From a checkpoint of a small transformer trained on Wikipedia.
Architecture: RMSNorm before each block, rotary positions, no biases in attention or MLP, untied embeddings.
Each number is 128 + 24 x the weight over the matrix's rms, rounded and kept within 0 to 255. Layers, rows and columns count from 0. Numbers have three digits each.

# layer 4 attention query, 128x96, rms 0.163, rows 72-127, columns 0-95
108126132143127145102155127145078119159138068119153156110129103084132109119130148112118099166133157089150122108167106141141076158112124147140172139109159117108146120119117176125175163162113133147165182150120105132118094080113129146111141112116161183127130149111094185166091114098142160139
086108116138089137120131125092113113080157133082136123175075133122139090104125100112139131153126116098092127114121119134141122105108160143132095102109139137134130159175107110111141100167156165150065100161123154148139151110140129110087180146114090099120111091075120139080099151190134093191
134089124114111121113203126178133163119104128078161106090173127141138060142162129098151140119157213182124126159139150116096119107135100165138110078101104122077131087134135152081131129065110139136112129111121183145113145110122138122129120096132150166153103097143138134115138135143147141133
140133115128121168094137117158152129126113137139136153133118152175122083142134177105108151109061158080109126139086163130109061087176142136069107153124100144157179080102189117181121123117178120139085112115166108115136120150131123109093150115098191155137141136112131088130152098192116123139
141182119124135169090178105122148171143142120116124082123101073172128119132151098154131152128116128159115157082122112070127108145144084161151164128094103109106137164154128204171173098134163098120072125108173128130127179133102184159175127171147160104176134144164156172157122107105164116144
151057122124190139067116118085128152090128166105139113089109153124132104176140092111090131134160134087138102108115085131126143146132216133145146146073099105142144099136121104123115193128074185107077170073081129101111107113168109164124162076155124074145085130116159127107162087069134144118
180140084130175073099101142139148143140119055124130135130158099129184103119155115090101155150147120150087111109135148140105143100123148112132144108137143161116140135150155111103112163134075080097119120146138109113128165131149098150146101123079116139146142142088090112190162071083119060129
110108098118173136116148143182148123121108121109118207130141078171183095108095096135168104104104139093171117076136151144169106122130124097143111109143151134164112156134105153144134148128167195116118114142132119134152142174095123086166123066144161130139156149104164147102138145147153130110
134115164139154130144117121176176123124127157108107062168117124178165110117114124108132138148148127141162107095088076159106116159146122132099145156132106159159113101141111076077095077115091177113128159105185122095130098076087139143127140112130121153134103165146125101139154193120082164148
146142143115124132115064142097102119144155143146157127151096127124124105103127105126150131101101151141134120122141173120099125102135137098130169139154120115142106131109139125129132104104167119128135132128098116108117158111111094124116115139107151119103160147125117148121109130111125088142
126125138150150136090144126139122128143076137119100091121104120144129107104131116111158143123082110119174124146118147156112088172120120112161102132109119157118122086135152131081141090123121148135151139072104145115127130088146117156100158141110126140155112128172179101135126099130118139121
146138133107153136128128107078112123128137140119144114127143126100144106146161143105136112110091154132078133154168127128133110090137128123130129111128125120149150119123152161132126117133124103150138136138095103120122137112092133120162111155115148099155138126101110142104140106133142159152
117113145128156147119115148168135110153107084164117171134096134127115121117118138131132121120128139092127134116127133121098139155142149148124123142173131142110133109140115151166145084097110137151110138148160143169104100132131129101104103118174153167140138126172118148108136133135128118143
102115120140081151176142127095127145149124131122141142112147103159096126149126103112149135133135179081063135138126095117156149134178154092151127111090126085120120158118141151140109086092133100166128123176102143150139124117116116079131128114115109112089134133116091126156104167097135100137
135159141138150166094121169119131132092133121120074127106138134143127119128132117137107122109119096183145129129132172153107188140179146149089131135158139127142147125139155134145152127160090130113116123091104117122148092107137138138127137109137078164111162110113140133115157103131141153135
132147110156152114137115129088095130139130137142130183085144130104120117114111100129043085143128178095051123101130129116154120129171108137125162070111134108081125136166129180106130111119119095141102122161147167110099149117136138115123119127154128113166105089109091128140126135109139123133
169140113098120131144133154121121131138086116113134107126103107136144136113127157068158118131121087062156108118158113134155111079160163087134148101098106164127159105069121134146184154120128172145140166192110066135128152139156107109106153184106136082123165161131170131130091118111148155133
132124111132110113140085106117124168140136170159173151115085119069163141128065127125096108125155183171165108177098131082165116180098107116133112150068151130087137103154159101075141130102140173125130117142140049137094110154141128144159110163169090138220143121179113145123153113100129083117
119139128055134103134184130145117146093105063149108114106124148136033125136139127153101076104110112068125103158196047148205101083127086084128082160062149109092161128096179135130103165110147103097152127113154131173165113120126160147149103183173128151125145138116129092132102129125131090082
123137143146124140152185120227159144144131149117118113138104120142095138148140126148094158180152151073199103111125124123134143069158136157146142101104178124114044123110141117144176132113129165146147112106108143115115118128114154129129119154100138158126130146119145109138161183145057133117
124077140175152147123168171168121135144126091171154091125127139142180162090118113103155126137120198160091164114084111146094110099099112113104158129137105189206170091155125136112089153176134096063101091129157155139105112138087102095156136167111128098121149146087156145111118125143093133194
122131113080129140076106059132131095154126091112151157202141092114088170140149105162178171063120131139127152113135167128145116139110117179153091163134182157147173095156158067110124112111144161175098165177125107114106108129165105158154137128141131127162107051123134145123157083194110140108
097147125143154128120135066160093055120108063094102159133151092088111105151160151151090131114168084104140147098155168123139098160098159123119139110110147101100105079140185126095111107135105071191145098122142148125156131117113147141161136145131135120147087144132149107143088077107144123131
107128145128191147135134109104122145108153116137095136154124165124120123098177115104100166136163181105148071166107143136126165143099111109082116159133124164162094130123120122133112149073078154140168109172144101137126099118134154136119136096121163171105146194125141112157150144171113185178
120133140121124126117134148144159154169142133124153101112116120131140131133145152093124155112129142161118140085125115128137153110104136124147145162145151158139110097115152154123113085138114084109142129147105135144135109121153090128156104145133103143139126126123122133129135109074126180151
112124131099112133127138110112120149185145132115169090129150132145125127104142151128155170107132167143128143121159119111141127072142129106150151163100143152124090102131170159165132102127140075120183122143119111144110135094145085107157118159137110144120137118110083093145141137063119146120
150121108163119096155146118128132101139093140102128148151096117113149135124130118150133071162134113100115108160132112158145122124125106122113126081111118101122135109100136106115103120096088105137177141122116152127151122140103105153121153163136167127134119156121233110083140120169140093112
167125119136097137142098143133121152151144072170125090122153151155104107152117123118131098118132185101096148131117136115120114114122136135102118114112139123063108116122177162137104108154109079150138143113130150119093146134122110124147135100110126110117104121096133117140113181099141135137
124118127119141121132126180111084117140147097115126111129178146118158141137122142095111162079135134119111153104200165135118127129127099094106127146138072152097103145146155131131085152141131113101154102101122079145113124110143132127159092125134071153125157139118073117127113171116139130123
177119120116130134123156138157125134123139138141154155112146118149131122126153142132126107151151149120124135114130113131113128135133093124172141141173118126089166146131115102105109100129102131093135146097110127122135118123118109122130125121117147116111147156105093113134089120122140119111
075141106139102113186073106117154126130202144100172117106156160116156128141088101129180147104109140163110184108138115128099145106108131127112152103091132139082150130136134147134127172144112093139117108144153082135103144107105090114130100085153147125144146135139109159138121171067137146154
097163133153100133086121164127171179129146102101115126116118134154148130129098126123113099145135087108108127138096120127132106127092155134141105138077121083118117140129091155111123126135122166111137113091138115132159158150120128153101123085122144104180114129134077148158160146154137141099
148142117136181125148107120122149104138109149112157188146106117100128156124143145173188138099084105128145129096180107138169128138113123165085116153124109142147123131130097099134139141100174141178156123103099117097144104119108144163144128134153150154134142155115118157106142097107123136120
133110111131080118141116069138134140121176135134139119139135079152103108124125139113198132144109131197126119113131131113122152187121125132152090122114156141139169101141124139170147111120149103137120108154136182135114130194132113111098107133085159137122125106107203151155105145126136206135
158111131169115130122149140141120148136129097122134134124119112177131069124088110078146140102118111100091121135096133127094098119141162124152180133059127130166076118118119120159128089135144132132110133130114186140119139140101153114096135158089109125139085126118091135174123161142087144095
157100121128137167134118147096094123114140161164127131147109158166090172113159145143120114132112109105109155121131070156137131102146116180077090127146160099152148115125127179159154143168106167138154136153096132138114106103112129112092131149136121153120098115123172125146124144068139103142
137180146138105125146186088122148173122103150114118158135116116118057114118124109154135118115136105142157127127102134137188107155127127120128123093114178133158149132145176131130132102119135171131103139147102113130143128145065102136081129121121134134133144147102156150170120111138144127162
165120142139141139083076148144103110122114108121087132125130143109147114139113109140090109131118126134138116151157167122078082169115146143114131139132092129114168129090153141142122147094095161135109143080125122104161131108133118145116119116162146143127116112128139149172118161086122127159
149128106131157116101148147079132149101115103124129170130158117155112131114095148112171142156137157138140122151136132132201118180128124133144093125127147140164144164109104166134125119142065147126176112125113159117137104136108111110132129137099124129059146162085129141161103162132136131149
071119102113096131125142118125121108150133172123136124106124114168142090146148115125163105099139139136098158129151122127144122166099125120107153093111169149113177124079128133122131118135136137124115157128122133122111153108117106069160138110133130108124207170104091144118159108127123173080
144110144108130110082183138135125126137122159112078129175093139140112092099128143102134133112152092084152129152108120119120137130141117106116150120123134141111150122126141120083100127113135138110163124107129140147158138125097142142126138166151117159167138142146124094161143116139134136130
134126126165132121099106140161130162142097115094119124161108136138117098121131126104138165121160147142136125142133110109100135150146130132134153139118151137151161145132114129112124123103135147122113120134115124142174138145131136115136124126144118158161108120134122127150151118117117181129
136096122116110152141173142113123128160152141167128113078121132136108130091124162132111090124138131134156089124169138144142106079138145099125115149153119152078092128124151135147128117124149127175160139125121133128131132115131138159150128177157158138144147115128120082179127163120117114093
147119145124121128137128132124119119120123127155141117147101116138138162129144144135109169112156117105148132099120129128109139113103108120106164179161163155185136119124174139144131137124137109129079145173114167120106103110137120103121120136156127125164125116130099151094124117145141182119
081158130105111139115098140142154158149137148068139161105052116126143127167101097131163154133113117115148126135147126102137142115137129175125133119094154112137161151123101106110157128135126111143107132136100098133158106138141134114125114105075123163177139136131139186129170062146113146118
099129115141109174121126183105088157132176153112143157112128177134129112145127127093072119133134150096110081124115166143143108134125101093117128075120154163133076158106195105115108107109091151106120123109133151117153143119146103096157155116129150105163142139106113073151133171100119120070
118144111080136130109078047119154152125136179143143147107080141116144116111085126136143101117062124167157144121137118122107158125180122147135186126140152124127164112180106158138142115146110132139102127136090141101134118111130135161119118136122112145131161149136153126136125059150096158154
112124159156124162106125198109100095181123111135169099117140159090128123133145122102103118117162140143110106147147127125143125153125105103089181120088131166155085123115168114124106139104112111098112115157110140118142124125207134142159134132162130105130136106132131095096135132129104111113
170117122160145127151120137098105174100147099126146176128118099173161144118142121119097108119103125088139089141171133122148149116139125078123089144117104148128146124144145133192102151122094157148164154102134130099098133164123149137140149132139162106131140195130180125126124140126151101148
100123125139131156132146103151112149147144120146150130096132088122146119135121151121129148140112086145141137151123114124125142152126137109120113086105104137105121176122110110159139130153104108121129119124108092125092131094138133157143083116128116109138152119136143150168142120114145108119
116099144112137118112148081140160125131101130162059068128094103180091126153171118164091124122113082127129111142127093130136129147148112105131118121151119140108136128110131109133129159109083160155132135164102124138155134123137121119073114145133120159123082143157146124125113128115107122124
219125167077135162126168133066134181108137112142143128104096155110083122152121145098118153164147112203114070135132091107127127132113151155165133128107118087126118124136146131117147114126119138122132132112137150129112096089151119146121117133109100110128126152158117106198125124107145123138
119122130145168128087139119144107125125134143103124070109104132139185139118112098113133109118119136139148113130091185140091127151114115121140167094181135101125121141138135107142110132117128143108096139109149108144137127140123142100115157130180141146142136159151111119144132147136136117140
107138158104173143100141105129144115136143128138109130145165131135100135135142119139138121092156125121089083179127149151113099152133096136134121159143120123129153093120105124125141143109136186115055117117089184145112101127124143145116147137161097129136100095145116134092152075180129127139
134151131142130130115157163143142136124141096124118116141097135146187120119189137094119174149102115155141121103117131139147146121098159105134103115095160110140176171133130107135143142118121170127137097140149128153103149110120113111058123152107108112172156153146134095151122123080129129134
149113134121182125134111090113155147129169175139166081123128137106083099133128159131122078111131094136092128120120156160141168112158152150145111156166124140107066107084115088129132156114079133106187157090084089110137119157142115180140140134149142119142093196137172120152100081132147180149